Weights of a small GPT-style language model, trained from scratch on English Wikipedia: no position embeddings, 632M tokens.
Each number is 128 + 32 x the weight over the matrix's rms, rounded and kept within 0 to 255. Layers, rows and columns count from 0. Numbers have three digits each.

# layer 12 MLP down (transposed), 1024x256, rms 0.0717, rows 671-720, columns 128-191
099135145142138130068079179062167119204151081143130112176126137106132174132164149094094089164139105105125097177151097126098115139077168126116096118157145142123109123163103148072099101212191175
143120128155141102161128137141103094127116136154112137039070094101134125171152152084116124147156122103165094123171151171176095166105158143113181098114126143107152123106173160109140102120122119
089092181091165063107147102100070031112175190093126114066089069151118136151091116114157104167083174066142104133197107048152122164148129146097216090135042059140083142142090079149091163041093073
074094138139142107125092145168051088016176112099164106160163135122114111141095131186178183167136100124192126125129095098176170104153048168111039173182126151091139138123062074184021122148111167
163122167129178087125148106130154157119145149136159192141144129143123111184150115172102187154146132123165201148124118117128081116073134083094127122093160156164131165137163132078170114021115095
140133116122089149186081120084103109108113080125113192132165089126123156145129139111123128104125154083042134149064171142135062116131091101105181134090095130155182083103173153103170092143110107
145145198135090115159118101144162105166096176151099102089144140122120147128145126186111145113137093160154117163135169138152176149139058095100132113096116131112102118128131106096099154091146111
105135047115165143157141107072155158121152038153149122175109065181115134107039192228126081155162119070165073174082185100118150129194138098104178100165149079052092111026059229170080079162128183
149124094108102127163133102095117107089136174204123143134126113159157169171137117086151095121100094094130178107119137165137111092066149146104105140125126159091159154084069141116168176100101131
168111138172155126152054148161090147102160130149110180073148165090094111123167134085158076083111080118148122139170157186052179163101132174100163065116104211138115105179128085180125116178043146
164099168126123137152130112134110160130165114097099123113137114108088162134086122137152140132102079170143102088136159099128177118107120105122106101158145147093124092104167095056115125153042106
169129138157159212126061104079136116098150140123152207137102105059149069137108156129131105166157138150138099159087157146117134115172183079111097066140143160125151108116143142135112134114119139
153111166179064156120111151110110143153100137124107120157146151103108127175106100090093125086144128180081104106113104138164121166091065240152153154083130073117130174111174116105080059093152041
098131099126112147097149104118091199018182114137089110112067107191186117097059067124157160083197130051082152085143138159083094098107150112123107159118140109126147146135183112159166132070054127
055124113121138108150123151159122099132143127145139139063057110094110104103150089123087115164153102125133076134137086116119140142120136126153164101154125149168175091150114086088069072133117142
145161192070107093171136156000121101119137125105120085148102190171109135126118160154176164083089105089138165110165101127105146162117056176130152133181122161064174118116108081130044130065136122
094134099164150174210106055059083110142112137177113137184147136063199090091140156192105170120134132089172138174123113142086132138101132150149117154167160134059195090049066162090097075119139166
095109105093151131142108104149073119097152164143098095094133122079103156121138111124162091077113095086168089157045106120105144103088111139110113124123042089072130155204092143050062151128118092
125129126119121041139144131128143148142124134171131132120113107178143123132139097159103247158051119092145142116130186085132104151126148102131178110136164117100142194098088144119089165153128156
131157060070116120115128078091123124103098182171110177185133155178155165112104132135172160113119162146168040135125093079148164133151168149171135096130121122147109135149129125123131204136062132
103126076115153130143112088138147159095117091072076110106105091139135102111119074145132119177141130090124100119148146103059111117147118109102095100149196157108069155165136134103143146101152135
060100163099105151146120124108152155131153141119129103150144098091168118116146112145142123198109081120156134165134088101145090110180117098169145104080150104074147126092103092091116118158133144
127147046135098131054198124116161111134137107098171094130048162160123177100132073123165074196144113151109099113145129126082105069096134220052116105163109163138129058111091140121124163191089070
113096165131104172132131138094170197111107132073151092185145130161100162049155166112112161196110136116197076146086138152098157149126115093141156102108124138168087083151124103127116087171133131
163115131157104171126103146104100075137119134137119149144147106197136139157116125164126105108154121116164183117164111146121132125164089142151123154163138164121068173154140186120115156155053158
089162092151148175132130137172177179129145065160117104121097189180132103135088109101132140169161127142139147071104105107140174083181057121115120118189191107092130151095130107076160110103162144
156118125137108084096140166146094161130146144161131147110157134096107094213103130135154153099111145148084172115127147175096167100137126139176097126134154061191102124178145113116161133110071147
137130128106128093149113107139100105068155153116140122157116115147193123172212155095156166124092184157165125116109091101068128075079189113156101131149120089150099171104144121047145115159132095
104083120119140114145116155090114082143082114194081148088176098109131137093255124090123103108118160118152153104124072134106120143124111112081159126141136132160104172134130118153132130111141114
149111101071115154143121150081084150127123072096125085172146153128125144152114191115132179115129108169105136031129094074120201159154152102119166154144138133122089153089119123142089128132152127
097141166113071131109127081116128131150133099111075194125129146165148115120116182109109196132129127172111146104161076127152130109141174114170100134131075131130123127136086135121136132172057157
155122108146108110163152141115102102134147138132125136099168136153147086123125113157128125121162113095092179121075119135137136148135117084102123112116135134146122138115189068121053086156172118
160136191098089094133109170122149095189142116134113134053142123156138160087126141122119153081155068106188144097157136146096145066090167152087118159097098093137057097123137113112184104175091143
110113140080159135108074089112110125165116104066164075110122110097104138076159142169198086155084180094093091120125134163157151114163131106147183113169082121112122049123133138101156086182135143
099091163151082168097126108095164134148180143117083162091134125136120111116160154085072173183120111150129077102117127108164095101110135100087123174132121069136111101097156169062147191163097133
111104161117176160164103131119123143102107178155142068124142111106116102141143137185197144108103122094119170107120107105144107088086120115108183112159109164146126115106099156101107129120137131
145128197110186121149108159193144100167142097166149104087179075106115113112106164083099098125147144213168178175143090122124130153075170108130150100093173117189170089109163114123089150190143064
156083131127164183161156144102234138219096119129076168133150129146149154096115155188099193141149096155139138091166074148118088122132179111152133157103094126190096087099142114115133148102175178
172144149129126135106099096174161132128072214149146154101148158144137083153122139154103183117100124143126157135179121152089172164134097171098119159153177120084145154168189158081153110150141151
096182112105125096141146116110096152140148137142110199114048104114140118158055173147127112152126162084081155150123094081124162099133142140100129137090160128155103126150148136101120112073168135
115121135066130071146162170118136144140104133200110092114135145117111165186068125135137139072165172112176188162115086102110118160110135132168146138114175152167180060102107095139108139087099125
149247153098133124100098108058149123138145100107191140152134079131123110169083144133152102086136101125113068152127162115113093077136174097153110098140087114137164047147153073077081163139107139
108155132099107146113149165147170143103129126109157117131128104145119115140119114138102125125095137136114102148120137137112090087124095116090074165130115087144123150108170191107091126142146110
144083111157131043148173083128102102106060099084181088156051110069054149090140117194148130063145173123136086099140111123117150142151152061128176209121040091175166145142103056032139100114224127
186161104200184171160123139205103117099139195129163109160114203186114168228163130084117089127107092131151100120103136084122061087165156164083207143165049157131146110110066067133144115155172053
122174119080115128150136129147126140102151147157133143128089149188158122128167109149139139150110095126145088162115184138132121109152161086070101158127132136124129067113091173123115110143148134
167157169172147142160119144132116161123143128164124139134092116122085166144103064090149149176126085149183117082093132094092101152132092128142219112096125140132170123149160143104135107126158117
161133099088137106128126172108112122093148174097136154129186077125135123141109117089122199082166101107143117126093095137097123151172136084164175118093126112136137135092133148136128131099091156
187074118105102115163118171153095068127151133141092117117139083098101113099132182208135129153112101078089109156077124099143123139069143159197086136144124146140099104118152187087137176120132145
167132168112089138113093118185128117116158109112159119128179096110158119121147155152123125159119113101137156101135103111085147134117124104139147131127150133099097151123068158116116136126127145
# layer 12 MLP up, 1024x256, rms 0.0797, rows 672-721, columns 128-191
105095131120119154108110084134181149155089161193094115111128131110129135125133090091156162130176104213168089157184151195127127123099144134063145133054075140135131164148093128126124080119109091
126098148089137148125098154129131148121124109166109083111103105112172177120224076161129107125065090165166095184161099112145116220099147181110120145109090144185101151083095114149093086131099084
166150121139145127098112132158184190086099091184068114109146138129131135103165143098084053092186111168135177109223161109142118153146157133125163135144143157134155190180063117171183143126158190
138162138103139143095129106101128069090124138138111137135173166158170070081080127159163147103101139136135164067138110101150046099092174133184100118161160116114089107161133125146154166148116137
138126105149106184107085209092144141156184099127154177050156170152143142144117158130173082086108108126089184113111070126169110094131182153104081113126119111107191176148085144139134113105090102
117041106082070135108108090169124143092120128183130092104102157118193111114126149183092108092120073113092130142163138131116074098160131097144071128136088152137161170108118091147141159142122186
149104111057099124100106232110119117111147132155172124127090184114106159033148169159141129150174086077171075099155119110141114169197135170113132131096170135160167114106135124161135159121075115
156176138110107122117114124149125153155101101089141131098118128139145089064185104143105148098121117145102142122103140100139156104161129105152101137123132111199118127142135160123099114112152105
087091110134130175085104092121149147129102099162119114077115187136139158043157071136179113091094189095138141105172101159155139121133110178165067159127150151099097134163094134143117155096107088
172075098098151129085136153117155152133132139135118109128125176146127118087152153130132094135112051115081183121154168165129097163107136143101178123100105144163153104103137177121131107088153068
139131167109140157121161153166092111126156125093096077141201134143156146063150095144089145124182138132095120116198118110138118156101123103142127111156129096143115140095086195129144101143142068
144098121109145154061079157162141154100106138116117073149175091174138129116124088138170117091147132180144140118189122138098150117112109130153122127087152127115073162161111144120130137118122151
130065144115148165125126186109172114167093157150083125066111141121101122161156129106129076176112109158101145186123114151163182160124112132119127094155126138142104077141081163132165164091180198
149128115151054153078061153157108163100107128118125110113188125149111114111126146165172106097151152121123159194171151108113109104152115093082181182109133133072114123094089140113159141080129147
131074155039107132144154142157169115134135103153136093116129099126139174119161087106131083106197175104121137152212152181120130114114091178096143122136243104075152135132142132115150085108124080
158111114142142181107145158130129163238084145133111119092167130116114143083184138124135083130146208179135127140160110102119102136083104164091153103134124124161065068157129087153082154146100085
083140095085170142084129131117167134181084144155128177100186068096116170135159072182152105128211140066142109143125098145121135078195132097098106104147189124124117111167112091152121040095127104
169106138136058093148124123136130127101142126117131158158124137108148158157149158170183106144127108077147110149144145194159141123118137155068115152133152145086137126107081139170101154101141125
147069117160127130106112133157203135099142115120128139142129048162087208107150090137157102141184163104124090118138143145152084105194089189086062094115156108110109119141060098135070114135144181
111122127150092179104121122153110149156122122145091119145104119154171104089190117139150079141145127148169128089146125171142087120111118085091073166041171150140139131120119077124090148110122187
105113124091130142143108036092134118155128120158184151118133100054154148104145162145136120106172138116122107187133113117209141121145115114095093113166098140116128124113126172139135112159127128
055127107036147132088110183115146141133127103124120098123152080109161101104144090128144042146137085097147149153126118112108116156217127158111095123081203143110111102148104118167120100143114074
089126092148139124146087125086152091145137173157174186109161158073096127136175139119144082099218107171175185088098084135176127171142132128079110121182095180138126131154108142148159141127101144
135126094135186208131039149112079121098128170157124077135143106165093121090183092110111095146122160120163124146140130138168109153150158203101077130101147147145151174199114097187112117123106162
153049142067121113098107139114113130130070122147111164124130114151141157103146097121116091115116089134145158196134167067105095172100138145098109116086096159142109104154123113208124127134067148
157152168143133137113138164127162138101113135101146143079092152073111101124121076175170114079121190202101150173146103122158125134166177112106168081124178088150171126147099210124159143161141123
143100144141098134164065129154115135158136189135127152116117120141128134089141126102170119098124144198107150112153125128166115134157164111107171202153121129116147163127137093113110095178124094
158121136150176132125105169106118158115103124088110105169101121154200125171133096086128068090120117103118159142176085121115140143122159081107098214107080116046041122072099138115124175114113134
070171122057143140082117126143117137164156162084162169169131154137150118110177123178196084085135154109110098143151183165185082095157148108088119174131132113062098151167125147136123080128090116
134149115111069142105095177162077199089119151136197097123115158112133180102159110153190111134100194139112153169111183127152167123199108186109077163101159172098162193193120140142118133184151112
208130107139130109105135104161205223111090124157154137150178078089178119069117130037144101120117115159099160135216165161204140125176145153151195083134087126077091154110105141156122105074117115
146131130107087092149059087164153200142172104153107121125124139109170177111198171141137137121125179097110113157153131118180066142129117148141067081120085119116138117146075149101136122154123080
145149149133099148130135108165156130162125121125158162132111148094176134062176162162162127091152153130078162218119126095172153135162129124118136139107137110106075173092114143137139130151150075
096160113143151124129136153126142108111163164159167042108096130123134110107109118148182113127092191187098154161135172144125094144128186152125100101102135111150163169172098106123135091100195160
109074185105132114115175185131129159158145123161151165096126096126177151073136066137106117114133150140140153163137125120142114107192117165103127172183123147120179122145140125143150131158065063
163122144124124157128135089145126093120091124175114151121159126152153149093137107127134100089192188132122156058082124087179148117144087187123139104116132135084105130133127106185128125110098131
049140079092118166083139143148111119171146087144181098159168124147161123098100125091175134038138134169103165091130117115160127134086182143155115107096115139152127127158051171158121074130171051
071125106122127182063138117089080123186109149094092147105187154144143154137168074164145096074127128129109111129156206187105103162116088122090116162099162152120113114133125176153149172138114056
169089110086121122106083092088191101161130158098136138112143186097159145122128117143132111110120174071098147128106072107181153192138123088096105078171145120058114178130078158126133146141098092
157181092132171150097144165133136198146138153146170142106120134125186155044169132063100061114123149111100143112132118120132167149139116147092108122191172177123068140089157105134107121158096118
063089118111110137090080129152120174106128137114153103158126128086168115157128140143144063115084148121112137061216154096159095095138114088141136114172121120125101132127154182087116164132167112
116148080157116131069073149123143173143094134135118138171126132150178131100169071116148104159109118182114136095135162127140103076115185172148072111125101118149148146124075139130105183140147122
137107098180139142075098160137113136121000216228160157082146125122175152131192126102129106077130112083174155138163134177121172179092139103126153169159161186138032134130134143175210144117061153
151127101103118105140162152159165172105071181118158124082133116122160118158157133112130104161117139089158118167106121152127173172180142107176072078240085127132112182108125134156154106095095175
124141160122135138073104184090091141167127085118187093096137108156140148103114091107142093159122149138094096179104102075129111132143112088112137122133126106135121097141130148164089132137120112
072087115070098162112145162168128129136133137121178109125164161099119119089153158151169127096111093098096119159161128173131117081136156117119143148171119124151108159079106094158133145089086126
076090151186125161131093145077162130124136157138215110109111155138111157122183128165112073128137174157131059114121151124136191129148134152072108130165077120154120159126112130128165177115170095
162083150094142115121152168111142176161137101145098075137088091132157119129154173100185081114135130218134144124191122065118085072132121170104104155126121120116147167147131113165113071137120083
151125099112149148168128136132123107127110145134111177129096097131108135128185136082200101079161142187097085094144125120133119160110206137079130145121089140135126099167081084134151114100098136
152172128213096127165085126116203166150098146172127197136127133165174105103169165081149085145171124151135136146124112187074142193131111142082157116073095167125107145108061151126196124158080108